Each number is 200 + 40 x the weight over the matrix's rms, rounded and kept within 0 to 999. Layers, rows and columns count from 0.

# layer 5 MLP up, 1728x576, rms 0.134, rows 1550-1566, columns 288-431
214,187,221,243,142,200,203,213,215,193,151,135,167,159,217,209,234,192,145,218,267,201,159,271,163,201,169,139,235,228,288,216,188,185,156,201,176,201,187,215,204,152,132,183,219,239,235,198,251,283,236,118,248,213,192,146,206,195,288,158,175,230,198,182,211,156,203,199,195,146,175,203,127,202,227,211,194,269,185,200,147,237,140,253,222,131,247,252,204,170,245,197,252,265,107,250,261,249,197,185,236,181,222,198,248,201,152,195,184,189,100,224,251,260,204,228,168,256,162,240,154,201,152,205,219,197,224,160,176,187,213,197,265,211,133,188,198,208,184,200,229,160,200,214
240,204,229,137,171,194,240,182,186,164,155,229,250,196,123,169,253,222,127,241,282,222,211,198,168,93,216,209,154,186,202,280,225,172,265,196,209,230,198,152,144,207,150,245,214,191,144,199,227,171,210,155,266,208,239,246,269,163,170,196,171,245,227,121,259,174,192,132,244,204,210,169,182,221,188,198,179,182,175,216,184,107,205,215,240,216,122,228,170,193,230,204,273,224,189,196,167,173,216,212,114,213,206,234,225,199,235,162,269,148,226,217,133,151,192,100,165,261,243,250,224,220,157,260,194,188,193,272,199,279,257,197,162,154,239,210,232,262,178,199,180,155,174,176
214,199,209,238,196,223,215,214,164,170,253,193,251,156,207,231,170,176,229,173,208,210,271,220,218,107,66,110,211,223,229,179,194,233,217,171,258,225,244,255,201,262,324,255,124,141,210,184,183,332,193,219,240,228,192,214,155,215,194,180,146,194,226,230,207,154,188,215,186,220,193,110,167,187,175,245,183,193,168,177,260,46,202,250,283,217,224,212,156,205,209,212,171,181,199,199,234,182,242,216,189,167,202,233,173,252,196,172,236,151,229,131,164,216,242,253,182,211,228,213,240,242,219,229,246,195,205,208,109,209,203,233,149,269,237,249,213,179,202,241,159,205,134,142
160,262,178,239,252,197,170,234,232,234,198,158,233,156,294,190,172,259,101,173,224,162,220,207,249,119,218,197,213,185,186,225,161,162,262,207,194,201,87,205,191,248,171,205,250,176,217,185,192,168,143,203,166,237,192,206,156,250,243,252,168,199,136,165,150,219,205,271,175,85,195,272,210,161,300,180,170,211,152,256,197,223,258,248,159,189,220,189,183,236,180,202,179,195,135,196,154,213,235,148,208,136,331,186,211,260,298,154,171,189,208,218,213,197,211,234,264,217,221,248,150,183,167,248,190,201,243,196,250,143,280,155,213,216,146,192,113,225,141,254,182,199,193,242
155,198,244,164,151,189,291,185,202,206,185,273,203,72,234,235,201,220,179,219,199,193,223,194,234,194,243,148,244,233,220,175,215,268,281,284,221,185,178,166,163,177,176,200,172,153,181,253,236,179,213,120,145,132,166,170,218,253,246,174,118,159,212,227,189,124,278,214,217,198,156,165,194,216,197,93,187,191,169,230,215,235,186,249,257,220,221,193,217,212,196,186,183,181,185,168,175,234,241,198,201,240,106,174,193,212,239,183,181,172,220,242,178,213,163,223,179,116,197,198,194,178,208,154,244,216,184,157,149,138,213,227,169,159,223,201,223,145,211,247,200,189,199,172
158,114,216,197,199,182,221,223,208,161,225,195,228,223,174,224,218,173,159,227,212,244,127,112,237,172,175,126,241,177,247,237,173,191,146,255,258,226,112,179,120,169,303,179,172,199,176,210,236,163,235,168,158,214,206,202,270,250,201,236,176,221,172,251,117,176,271,188,209,274,166,228,216,231,251,232,176,261,127,198,169,191,189,144,205,183,225,225,196,240,154,201,263,163,144,239,242,158,171,260,198,185,195,170,234,157,178,248,169,148,199,227,169,114,249,81,68,204,200,110,175,199,161,124,225,228,151,277,157,195,146,231,288,175,221,151,250,187,191,117,272,295,229,184
223,151,227,165,249,207,196,198,207,220,218,104,168,235,137,202,178,200,191,131,241,201,174,191,174,152,172,191,180,222,234,133,262,205,146,146,226,182,186,180,236,195,236,194,149,131,206,196,153,172,292,179,173,249,225,225,245,191,194,254,231,179,207,224,176,212,145,178,189,176,202,232,164,238,145,86,215,183,204,247,240,172,201,191,244,214,142,255,244,206,210,216,143,161,197,210,238,145,213,200,198,172,201,200,117,240,223,161,193,175,164,170,161,100,206,198,234,210,257,94,314,191,287,133,319,110,200,185,196,128,220,185,189,243,233,177,211,187,194,215,231,154,244,165
182,160,193,185,196,173,184,228,143,180,248,168,218,196,195,235,199,203,84,154,315,225,228,189,226,132,255,185,130,184,215,212,156,176,229,167,163,191,251,214,154,228,194,193,198,218,246,204,266,263,174,172,170,168,241,193,207,120,182,171,225,178,131,259,132,241,198,180,189,193,212,193,183,184,174,141,297,227,171,178,104,156,244,195,240,170,147,230,295,196,224,193,178,196,189,193,182,117,152,220,189,235,241,217,263,208,232,198,215,217,169,164,186,185,257,201,227,192,289,217,214,191,160,198,170,157,254,257,227,193,228,206,220,204,210,177,127,245,190,135,169,191,130,162
185,258,196,219,169,210,253,218,194,137,188,215,220,195,228,224,204,237,246,221,159,184,188,126,230,184,173,205,246,210,215,171,169,154,304,193,167,188,249,242,207,134,195,175,212,230,225,176,202,247,210,199,197,142,287,193,130,202,214,183,212,141,205,212,118,169,236,130,203,160,198,71,216,125,174,206,189,208,276,185,176,176,203,227,160,229,194,225,156,176,244,253,262,218,205,224,179,203,195,226,161,174,142,221,274,158,112,265,204,186,225,156,203,211,155,134,167,159,212,242,151,198,179,219,151,233,167,216,245,148,244,189,232,160,271,225,166,212,249,170,197,153,182,147
212,154,204,283,116,181,165,234,202,164,187,199,229,211,249,118,206,203,252,192,183,168,234,151,260,215,229,92,177,206,164,196,221,264,210,246,199,237,232,163,198,239,209,246,250,245,118,200,187,242,152,175,161,186,204,195,206,268,213,241,257,199,282,228,221,273,138,184,158,172,101,178,190,293,190,159,173,261,211,227,100,183,157,254,182,195,212,215,251,146,234,228,196,252,312,262,122,223,181,217,168,311,323,150,202,233,192,159,185,172,232,227,200,147,177,207,217,144,167,132,288,252,223,249,205,227,284,164,185,148,200,187,191,186,184,225,229,204,240,141,231,191,192,152
257,222,238,173,208,192,249,211,189,155,243,172,165,112,229,194,241,206,200,208,104,154,225,277,189,203,167,200,232,227,253,282,225,180,194,201,185,168,236,235,225,205,172,134,206,110,192,226,129,173,157,202,168,195,207,238,198,202,171,210,308,160,192,263,182,164,185,217,213,207,158,211,284,225,231,231,221,214,273,167,145,202,184,238,234,152,263,175,193,197,103,237,231,253,252,216,268,232,230,204,186,249,181,184,208,228,183,286,219,182,165,187,150,234,178,178,185,174,206,225,237,224,247,184,193,203,165,205,245,138,157,227,235,192,192,240,197,228,112,145,316,249,195,162
236,268,91,229,188,208,170,232,167,235,171,236,249,228,252,268,178,184,124,239,273,211,231,223,175,202,213,154,115,165,170,163,304,241,292,218,176,145,223,241,237,202,243,218,244,123,243,169,158,214,230,196,255,187,113,203,181,157,212,170,194,170,171,223,209,141,211,208,179,244,291,154,202,137,206,214,221,243,192,168,154,233,220,178,183,222,294,250,212,187,182,129,173,252,226,142,179,145,179,144,187,164,165,305,241,216,176,219,171,201,159,142,268,183,202,221,236,255,278,225,190,160,193,223,212,194,223,122,191,206,229,195,173,269,173,151,237,265,219,238,242,207,147,292
218,187,236,193,172,221,149,178,245,159,160,217,240,150,221,145,230,257,196,224,213,198,227,279,221,153,164,196,185,226,184,174,175,162,188,241,235,171,257,276,206,172,213,113,252,203,201,206,169,214,225,175,155,186,180,136,139,188,207,113,194,167,223,172,182,207,169,204,162,170,150,193,197,201,223,309,180,184,217,224,98,182,238,247,218,202,229,173,152,252,210,262,224,154,194,226,214,267,238,235,228,148,200,164,205,150,197,220,201,227,132,181,256,221,246,179,214,212,249,269,204,219,150,237,250,176,176,178,198,184,203,259,265,147,197,242,189,222,273,142,143,201,124,238
215,177,153,133,251,211,247,241,327,252,146,212,223,171,159,111,204,187,185,235,251,186,204,220,181,181,131,192,172,191,216,231,189,144,211,176,159,168,272,200,170,149,196,258,200,180,227,167,219,228,200,126,261,137,170,185,220,249,242,296,201,210,97,268,114,145,181,234,195,284,243,256,200,181,182,132,219,193,159,186,321,207,159,138,207,149,186,213,187,252,163,166,207,215,165,206,185,156,229,212,127,193,208,191,212,205,147,203,214,176,227,223,198,198,182,236,161,233,277,210,194,183,202,197,246,190,181,200,170,246,183,192,192,206,183,186,187,176,166,113,187,218,227,202
248,157,234,201,227,160,177,125,163,130,261,200,224,139,182,184,217,195,198,186,228,260,224,234,180,278,212,196,157,163,191,193,245,172,237,260,105,164,65,132,186,208,156,119,201,166,213,217,192,222,129,138,132,224,195,109,209,148,197,211,220,129,139,183,250,177,176,148,273,133,223,133,225,208,192,222,214,204,148,210,198,163,165,224,232,194,210,204,180,227,215,224,245,179,227,172,233,251,209,198,206,258,204,196,254,232,145,158,172,167,286,174,233,146,208,259,141,256,207,240,205,184,223,242,221,142,203,265,144,199,261,187,180,201,241,249,218,129,166,226,193,199,181,194
179,167,214,254,215,205,190,109,175,212,228,213,203,200,154,199,213,193,164,164,168,168,179,239,196,155,215,177,200,270,198,187,122,166,150,225,158,136,163,207,107,245,258,190,205,110,158,189,156,187,211,163,261,293,181,174,175,219,209,150,224,217,145,240,230,201,256,210,113,142,144,216,195,225,122,129,167,150,215,158,221,249,281,257,200,138,203,214,213,226,129,158,244,162,173,218,202,195,220,149,233,233,179,178,188,216,256,162,158,164,193,195,204,255,155,208,160,215,143,244,228,142,196,82,175,204,185,223,236,209,199,108,115,199,151,144,200,169,261,167,207,163,167,212
191,190,215,215,153,222,188,210,205,206,201,203,269,220,232,237,228,230,221,115,250,306,109,186,153,242,216,287,210,182,144,186,207,259,193,133,189,252,191,136,247,281,211,204,215,154,179,262,166,249,255,178,252,148,234,215,238,225,223,151,221,214,187,229,176,146,264,148,154,186,229,255,132,213,205,139,174,163,194,226,201,241,259,225,172,209,164,164,162,151,197,123,163,194,136,187,196,157,236,213,259,195,297,155,182,226,220,186,185,248,242,214,227,274,200,233,218,247,185,284,233,140,172,177,247,222,205,165,199,213,294,132,253,248,151,189,209,283,237,224,231,219,220,168
# layer 5 MLP down (transposed), 1728x576, rms 0.146, rows 1550-1565, columns 288-431
191,234,108,210,204,163,230,200,289,218,237,189,222,197,201,126,206,186,197,215,153,247,224,253,182,208,207,219,185,234,230,188,175,224,193,145,195,220,193,180,151,190,138,166,183,240,259,231,237,172,168,168,216,183,172,357,126,160,200,207,155,163,184,211,309,188,153,269,172,219,251,162,191,227,205,211,260,197,242,216,195,265,272,197,164,286,201,196,214,124,266,253,218,198,160,158,162,184,205,207,246,219,204,285,248,178,189,237,230,259,208,175,240,201,160,184,252,189,260,176,174,196,200,239,216,191,189,265,167,170,224,241,153,147,162,227,231,199,166,190,242,232,211,207
177,229,263,196,132,177,181,215,223,201,197,248,167,180,164,152,213,162,69,229,162,292,226,220,227,193,224,167,129,209,221,187,261,277,190,252,202,160,222,201,142,176,214,260,210,253,144,229,160,182,150,146,154,314,277,234,240,157,145,228,267,239,162,203,189,164,150,208,221,237,205,176,238,209,274,214,224,225,172,209,85,191,195,134,271,251,171,180,239,213,233,233,236,160,217,242,183,160,151,247,190,176,151,360,219,175,201,134,214,169,272,186,180,252,173,165,198,148,191,268,246,163,208,247,132,194,169,267,141,215,215,165,124,205,202,258,155,216,212,173,211,237,245,141
251,235,215,276,211,211,223,164,253,187,214,221,251,223,227,198,165,194,215,175,146,195,231,122,218,154,179,166,211,200,215,263,162,228,215,157,232,150,220,225,232,218,188,188,218,271,257,262,88,234,222,217,168,158,225,171,242,204,198,186,225,245,219,194,205,193,228,265,224,273,191,187,217,184,239,156,194,130,209,225,191,158,164,208,199,205,293,254,227,216,250,185,212,221,152,188,221,198,182,181,254,196,242,223,197,190,162,70,182,187,223,191,261,162,158,154,221,213,159,166,208,201,202,201,241,243,179,269,102,138,226,196,121,226,212,198,246,208,167,226,164,226,191,215
212,221,166,248,242,213,234,251,276,200,182,200,165,212,240,164,156,271,267,280,247,194,102,249,189,174,182,73,243,150,296,232,180,196,182,168,210,192,224,176,192,207,208,179,221,262,188,181,280,134,165,146,167,114,228,207,209,202,231,272,270,183,139,187,230,188,191,280,215,168,200,215,241,201,217,203,245,270,183,200,203,227,164,209,273,158,121,292,180,145,178,227,213,184,228,190,291,166,219,210,196,259,204,197,204,223,184,166,216,177,198,210,221,205,196,224,248,245,199,186,183,179,178,211,155,163,255,183,173,311,179,134,213,177,253,226,229,162,126,188,245,196,169,162
247,285,210,176,206,152,133,223,186,171,187,180,259,168,222,176,236,138,238,181,165,195,220,183,263,196,236,164,142,199,274,228,202,227,159,222,191,228,176,235,220,198,220,162,238,126,178,181,176,152,236,271,173,245,236,171,226,253,250,157,234,154,208,247,138,180,215,204,173,242,158,132,176,222,178,241,182,265,169,228,217,174,165,145,203,183,178,197,279,227,247,193,116,184,224,179,234,132,182,215,184,185,178,150,109,269,195,260,242,144,231,224,188,193,162,190,192,177,272,217,202,157,151,158,243,196,246,223,244,220,241,146,295,228,155,241,273,242,243,184,168,82,196,195
230,197,240,245,281,132,170,196,215,275,135,281,256,240,196,216,199,201,169,178,211,169,241,203,191,207,241,193,181,211,211,219,222,167,270,268,134,214,187,183,179,214,198,201,213,113,239,206,151,164,248,167,193,195,203,119,102,171,185,245,209,212,187,196,167,156,170,154,199,185,149,206,121,162,111,233,115,223,159,169,187,150,97,147,213,192,171,196,146,242,216,165,191,149,237,217,205,152,210,256,226,195,148,214,200,308,281,140,235,197,203,170,262,181,138,165,122,176,259,166,173,226,141,228,231,199,114,150,222,227,159,194,215,196,244,273,248,214,228,143,212,197,181,171
193,223,220,251,193,232,228,138,197,194,179,227,191,212,160,150,274,102,184,181,206,190,171,214,237,214,150,308,208,136,212,127,192,180,200,185,181,227,214,194,210,231,179,193,172,233,195,207,317,166,183,207,227,191,147,172,155,134,194,172,147,212,190,215,190,176,156,226,253,131,179,183,219,193,134,171,166,187,163,177,188,236,156,126,124,244,260,280,191,208,213,139,244,248,207,166,258,197,177,205,237,246,188,238,153,246,211,260,164,274,194,167,199,246,158,193,248,259,235,189,173,153,260,142,163,171,161,170,227,192,231,221,144,229,149,224,194,173,162,159,272,250,271,221
161,113,220,204,193,168,141,281,184,166,173,205,222,254,189,201,192,243,210,218,182,211,227,151,144,169,203,227,145,146,158,186,140,295,182,213,191,203,190,228,231,196,205,160,138,189,183,207,240,215,159,190,185,138,204,283,185,198,210,127,243,274,118,189,200,267,212,166,176,192,186,178,190,236,181,226,201,189,216,239,178,194,292,177,154,158,181,95,201,188,214,184,213,260,200,318,134,232,229,219,172,167,203,236,268,160,171,229,159,134,207,199,126,268,251,137,232,214,195,213,230,158,204,238,130,183,161,187,156,138,185,244,241,192,213,228,238,170,194,151,219,197,173,131
178,223,123,216,203,188,242,119,180,210,227,216,237,131,201,243,225,244,218,157,220,164,152,175,271,194,232,215,181,170,220,198,169,204,271,208,232,189,282,183,190,106,224,199,116,229,181,225,216,167,225,211,180,202,112,207,162,195,215,139,209,68,108,203,196,177,283,200,233,203,153,179,282,143,127,177,202,196,222,240,149,148,178,184,132,184,181,232,181,264,249,250,299,138,238,152,180,159,199,174,203,132,182,205,208,187,165,233,169,188,233,154,175,125,243,192,221,163,222,145,135,238,230,260,255,239,210,179,204,226,142,224,245,200,273,187,198,191,202,194,184,208,201,219
165,172,201,180,197,194,193,180,177,193,154,223,162,283,169,148,196,232,230,186,188,264,105,239,242,199,202,185,174,186,204,261,244,188,212,233,189,157,201,204,207,205,150,165,274,264,151,183,155,205,235,223,230,242,174,125,200,201,215,242,207,249,296,150,276,172,145,193,180,205,208,198,189,168,210,187,178,151,238,167,154,237,220,235,148,156,228,147,173,184,172,244,197,234,232,202,216,183,254,229,194,194,203,177,150,154,174,193,190,228,170,167,231,226,179,133,159,215,212,212,197,167,212,246,206,226,337,234,109,213,205,215,183,190,152,195,254,207,116,203,108,162,225,106
201,188,199,269,304,248,228,203,222,111,165,249,213,235,287,187,187,233,234,245,156,245,169,224,132,162,140,212,200,216,214,260,199,178,182,140,201,173,197,193,108,129,204,209,176,202,214,220,229,186,226,193,221,77,219,273,146,219,173,198,178,145,198,212,254,243,248,209,173,224,273,256,195,188,189,197,183,214,190,161,183,202,229,174,190,241,146,266,248,108,224,208,291,210,217,87,210,182,202,230,185,239,158,246,225,279,185,197,272,142,212,170,201,187,166,183,224,133,237,263,163,158,194,249,298,151,267,222,150,207,204,158,219,251,238,135,189,218,193,174,198,144,193,215
259,241,233,175,217,225,180,137,221,222,212,213,196,271,186,168,242,150,193,261,233,155,174,172,219,249,128,194,203,210,269,203,173,278,200,222,193,205,258,179,270,198,187,139,177,169,203,135,154,155,253,209,226,193,204,185,230,133,163,117,198,232,193,137,197,226,211,218,209,171,244,237,227,180,197,210,143,166,168,200,238,228,152,172,172,147,200,201,233,184,140,200,169,255,200,224,234,200,178,247,197,150,162,254,217,282,221,189,243,186,172,171,256,117,220,216,212,111,183,182,213,200,172,229,179,269,216,235,210,158,236,139,167,143,169,158,166,277,205,247,143,204,210,281
194,182,205,143,213,209,238,203,142,229,140,218,205,163,243,239,149,299,262,197,250,220,206,154,174,222,160,197,301,169,191,244,240,215,286,168,161,190,203,251,218,131,225,197,150,207,153,188,176,153,193,166,196,225,218,219,192,230,139,139,209,192,188,195,141,211,264,185,218,180,173,218,252,284,213,242,226,159,139,213,227,208,165,186,231,210,163,200,200,193,148,211,185,182,168,175,161,232,277,249,184,212,226,202,186,279,253,125,211,186,218,123,221,243,191,201,180,165,194,108,128,168,284,199,144,202,171,205,162,179,195,184,150,239,180,219,147,267,217,199,201,157,161,246
220,190,148,120,194,224,169,203,174,172,166,240,234,183,159,213,147,170,214,214,266,181,206,222,200,120,198,264,218,219,207,203,232,170,195,198,266,219,200,151,195,201,202,202,209,181,221,188,198,266,187,229,141,241,187,142,273,189,214,216,137,162,71,235,217,112,144,245,213,241,220,227,244,277,169,195,188,245,195,133,223,325,207,197,241,244,227,252,176,224,190,194,182,160,229,163,199,212,210,224,122,161,301,186,154,252,204,158,149,188,181,182,229,199,126,201,155,203,216,214,243,230,203,274,222,183,174,158,176,260,224,199,196,234,164,212,208,158,192,125,171,205,190,226
191,162,229,196,135,201,284,216,238,193,149,250,158,200,247,229,200,207,182,202,262,248,196,184,206,202,158,223,194,214,218,195,196,163,226,137,218,209,273,243,241,139,255,236,196,179,265,229,149,210,210,128,141,232,176,225,143,177,243,204,136,156,225,156,212,239,246,160,161,201,237,173,251,186,215,227,250,177,246,234,195,186,213,292,175,189,225,161,270,158,244,205,243,101,249,183,166,201,275,201,208,254,212,216,263,206,276,197,104,219,187,262,324,159,216,186,159,245,146,160,153,121,135,151,194,256,213,165,190,246,180,255,238,226,240,172,197,182,162,167,125,245,199,214
212,127,226,184,210,157,200,231,241,174,240,160,111,162,243,146,243,141,168,239,189,311,236,165,162,227,199,173,154,237,205,239,179,197,150,110,201,148,228,181,217,201,209,270,208,94,213,196,216,162,207,191,168,115,220,202,278,290,157,110,241,223,109,247,234,197,147,157,197,236,245,152,222,212,166,118,248,138,177,208,193,183,235,258,128,173,214,164,165,175,108,177,209,186,185,198,186,240,207,191,101,246,180,175,165,159,162,246,201,157,178,185,148,254,198,250,185,128,139,287,214,253,191,174,199,165,246,171,305,179,268,184,207,183,271,245,234,233,327,296,172,175,184,207
# layer 5 MLP gate, 1728x576, rms 0.129, rows 1551-1566, columns 288-431
244,245,197,170,191,199,178,247,185,217,268,200,170,239,161,186,169,201,162,234,186,235,220,208,252,181,124,216,158,279,217,184,202,239,202,192,201,212,170,249,182,245,176,208,193,197,189,141,175,176,224,226,179,227,109,227,221,157,132,175,112,175,193,195,233,219,241,167,162,170,204,258,175,198,148,208,136,164,195,151,177,177,189,219,203,149,239,175,246,264,266,123,193,177,289,187,148,222,186,164,218,220,164,207,233,332,227,232,206,236,186,210,158,138,97,252,202,237,250,230,209,218,257,150,142,244,105,236,195,229,239,229,177,204,144,155,263,257,173,139,179,198,162,222
160,218,142,153,295,185,183,283,185,132,260,123,225,179,130,126,183,187,218,174,164,266,223,188,203,175,166,277,185,136,137,179,132,217,175,180,173,224,247,144,160,161,162,228,260,176,271,201,223,205,170,172,171,147,221,241,197,128,219,228,180,181,184,187,247,165,199,233,187,180,270,273,111,69,229,200,197,243,175,224,195,155,202,270,185,205,151,198,202,205,202,192,216,226,135,205,154,197,188,211,225,153,202,257,251,148,169,185,185,238,165,250,193,205,175,244,200,181,226,221,151,262,238,118,210,176,234,118,294,138,163,219,243,188,217,269,181,133,179,207,239,285,168,171
187,163,251,181,151,265,220,154,162,228,251,174,258,271,271,219,137,202,179,133,181,239,175,155,253,111,272,249,218,253,272,165,199,241,230,121,205,220,211,225,181,264,183,149,101,154,162,181,135,257,259,129,172,197,198,232,166,279,193,206,197,241,192,197,198,218,167,183,173,213,198,272,213,149,210,250,222,191,182,154,164,231,201,57,167,131,199,147,147,307,137,210,169,241,160,185,204,236,209,229,154,212,199,180,123,131,200,166,184,139,195,121,144,196,181,138,260,194,175,180,305,218,280,156,155,232,151,263,156,165,251,196,200,218,128,160,171,184,272,202,237,236,174,169
235,176,172,223,251,225,177,228,158,233,160,224,251,232,227,167,141,165,167,142,165,279,259,196,178,269,237,230,199,126,194,205,163,180,127,225,229,214,143,170,213,226,160,171,167,234,164,135,202,260,203,267,310,165,290,240,220,152,130,174,216,240,234,183,176,110,134,208,217,233,179,102,228,174,218,285,216,152,306,209,174,185,224,197,207,181,264,249,206,179,178,246,235,177,194,193,111,183,195,167,287,167,173,157,178,229,252,246,147,295,108,237,212,121,123,191,215,170,264,217,253,284,197,260,190,243,146,212,211,208,171,186,208,188,210,165,223,192,182,126,209,166,142,182
233,193,181,169,170,141,209,189,128,179,211,215,219,173,252,185,252,157,224,163,189,200,215,231,184,239,213,205,200,266,108,230,224,197,187,226,263,202,253,239,169,227,136,170,268,218,232,162,248,207,255,98,218,170,207,285,245,153,138,187,228,166,242,164,243,154,184,198,203,129,238,131,215,195,251,173,196,224,238,192,209,291,222,186,255,193,210,193,189,229,202,160,222,255,190,189,220,153,248,237,193,104,190,201,154,274,147,194,150,186,197,182,219,196,218,206,201,243,259,131,166,207,175,135,163,203,196,206,245,197,140,197,218,260,275,205,201,111,184,205,258,180,161,200
198,274,180,259,199,244,175,186,212,172,178,180,209,160,253,253,179,162,239,262,129,229,191,233,269,224,146,196,162,225,190,171,265,206,205,177,108,201,188,260,192,183,190,244,219,149,166,281,215,197,234,162,197,177,247,160,224,161,187,181,150,199,191,207,135,276,118,247,163,174,234,255,135,219,142,216,184,224,201,96,216,201,202,165,162,254,201,202,238,90,136,265,150,197,248,174,213,185,241,169,230,184,186,276,124,237,277,215,164,236,224,135,203,293,180,269,131,173,195,185,228,214,188,225,223,175,177,248,219,257,290,174,167,204,201,160,251,214,124,195,269,232,295,156
227,168,163,245,192,252,160,196,205,203,194,176,186,193,227,206,206,162,130,145,217,172,187,211,184,174,178,202,231,203,167,193,172,259,164,154,224,110,196,150,236,143,193,157,209,173,235,194,199,231,185,151,299,200,193,225,232,173,167,174,180,217,185,333,166,192,247,221,236,144,138,201,102,249,131,217,263,209,206,296,271,233,146,223,247,146,228,65,202,208,168,212,184,262,178,222,270,195,170,206,172,225,241,173,202,205,189,233,224,233,183,230,149,170,134,176,184,244,265,186,154,222,238,167,256,149,210,189,299,189,211,162,217,235,170,205,210,140,255,216,192,167,217,158
240,163,172,209,206,154,169,184,185,195,165,180,170,241,213,248,232,256,276,140,286,234,281,195,195,242,302,205,201,237,204,204,230,302,204,250,175,259,193,295,175,143,198,151,224,198,154,148,198,243,175,223,168,178,205,164,221,197,168,216,238,233,168,230,106,237,195,175,347,207,218,115,164,197,152,238,192,174,201,264,178,227,207,196,225,221,128,214,254,105,213,174,178,138,236,163,158,176,201,199,206,240,175,260,225,225,222,245,174,175,129,182,194,126,169,237,192,193,210,240,147,228,269,204,132,156,273,265,213,215,226,274,214,158,240,203,195,178,177,205,183,218,222,235
232,234,181,217,192,254,158,203,218,163,143,184,202,229,194,200,165,216,269,95,203,230,233,210,261,142,239,156,232,284,264,184,239,258,261,201,222,216,221,201,179,192,149,191,245,164,251,168,217,234,219,212,157,140,197,166,171,210,270,273,177,240,212,293,219,207,206,221,152,241,201,138,170,251,174,154,178,167,228,102,112,213,185,198,200,249,267,219,213,167,170,197,193,191,211,196,194,185,126,201,141,245,164,164,195,194,252,137,173,189,153,117,200,171,166,124,129,231,216,212,223,203,264,251,184,210,280,193,209,190,184,210,161,113,255,153,239,213,172,194,257,201,206,201
156,163,286,186,287,239,161,191,231,205,216,225,227,177,250,200,256,160,238,210,149,189,270,253,202,232,136,234,158,185,171,198,179,229,223,209,190,188,204,215,146,188,233,228,176,176,183,186,174,174,241,177,193,206,235,229,246,284,190,183,156,223,157,181,184,180,295,154,198,242,229,188,228,280,208,128,215,210,187,174,157,254,211,184,159,118,222,208,237,152,189,186,170,237,271,229,244,170,238,216,198,146,175,222,219,211,227,280,128,185,185,257,185,159,191,256,216,159,228,186,220,154,188,157,224,157,248,195,182,216,219,247,161,221,224,202,251,293,160,224,224,162,232,159
157,283,143,211,155,212,279,269,158,258,148,191,198,206,180,174,168,236,220,204,234,145,193,216,227,161,137,213,182,156,183,196,222,164,181,220,227,287,253,181,247,200,140,262,228,249,195,237,185,167,256,188,145,221,232,179,187,218,189,184,151,150,292,266,191,271,218,198,190,203,274,141,184,78,203,241,189,200,234,179,255,163,191,181,154,158,190,226,194,161,298,218,194,233,178,146,215,186,203,232,182,247,159,230,246,238,169,185,201,163,163,187,177,232,265,271,181,250,271,225,166,161,162,164,258,227,244,244,222,279,248,223,238,223,188,234,211,198,117,151,238,252,207,221
169,218,183,211,220,237,212,183,252,141,231,274,238,193,201,185,179,106,186,228,224,215,182,155,244,207,209,256,185,178,221,186,165,248,178,229,241,240,159,232,191,206,236,213,147,177,197,221,213,253,114,219,224,247,222,247,240,166,265,105,129,204,116,186,196,239,207,183,308,262,160,167,260,163,213,249,135,221,235,192,215,239,253,159,267,196,235,169,137,221,271,243,175,247,176,304,222,196,180,158,248,144,260,201,284,216,200,217,147,140,223,248,270,215,175,240,168,209,176,257,181,226,221,217,188,161,230,250,204,242,181,290,172,199,144,196,248,208,258,214,336,239,211,168
235,179,211,258,199,191,239,246,149,205,194,166,144,193,195,156,74,237,217,153,242,186,148,225,214,223,210,202,197,242,154,181,235,259,179,147,203,156,181,146,213,206,209,137,73,197,241,180,170,235,160,215,204,283,98,250,172,197,216,199,208,155,210,172,209,186,134,254,208,151,209,308,230,224,177,276,130,216,241,244,132,227,173,248,193,214,227,162,163,142,246,255,188,232,228,187,287,205,187,161,257,242,193,149,233,209,201,102,243,168,106,196,176,183,188,208,172,270,244,237,163,256,163,182,120,154,206,260,238,170,229,141,245,163,167,246,317,213,251,246,202,221,170,215
203,165,166,235,202,241,184,209,186,209,182,178,183,235,264,215,209,202,222,251,158,238,218,245,277,182,232,180,176,108,246,177,268,154,179,230,226,272,170,165,241,202,153,240,203,218,220,158,202,171,181,198,188,177,162,135,131,148,180,233,229,273,190,261,188,213,213,224,246,157,217,149,163,184,243,211,152,220,227,160,159,198,242,226,213,209,253,237,152,161,174,168,206,196,211,230,219,129,181,189,217,134,294,268,165,215,179,161,192,208,206,166,150,135,246,271,200,159,190,136,207,281,177,202,112,191,242,220,172,196,125,250,197,192,237,138,260,206,231,209,172,140,252,217
235,196,165,260,139,208,168,178,173,144,220,161,247,244,223,228,171,142,178,237,214,182,221,202,147,180,178,261,207,221,121,224,206,202,179,189,246,209,209,179,186,200,189,173,145,160,181,226,272,185,201,197,149,169,119,157,145,226,129,244,219,134,229,182,214,163,207,228,216,231,196,203,188,150,218,206,138,277,211,98,228,173,152,186,253,152,231,252,102,111,187,107,195,225,203,215,179,121,250,214,191,230,259,241,218,238,206,212,144,228,210,226,218,233,159,186,174,216,234,194,242,236,229,187,91,203,263,183,211,224,204,239,236,296,178,182,244,130,131,190,201,129,232,208
229,94,154,178,221,115,206,277,189,114,186,223,277,248,184,255,142,232,270,104,185,208,178,257,211,153,174,182,174,227,299,225,161,147,189,226,239,225,164,196,172,196,226,155,180,200,192,230,222,223,156,207,123,220,207,188,225,227,172,172,137,284,249,251,136,262,230,175,94,206,160,132,133,309,211,256,178,158,195,208,202,221,285,196,229,219,214,255,214,187,183,212,161,195,170,227,228,168,200,305,146,211,199,185,202,245,201,140,154,128,205,228,238,220,165,304,183,200,253,187,205,288,189,231,181,246,238,193,221,139,222,232,219,148,222,230,165,181,227,198,198,229,154,243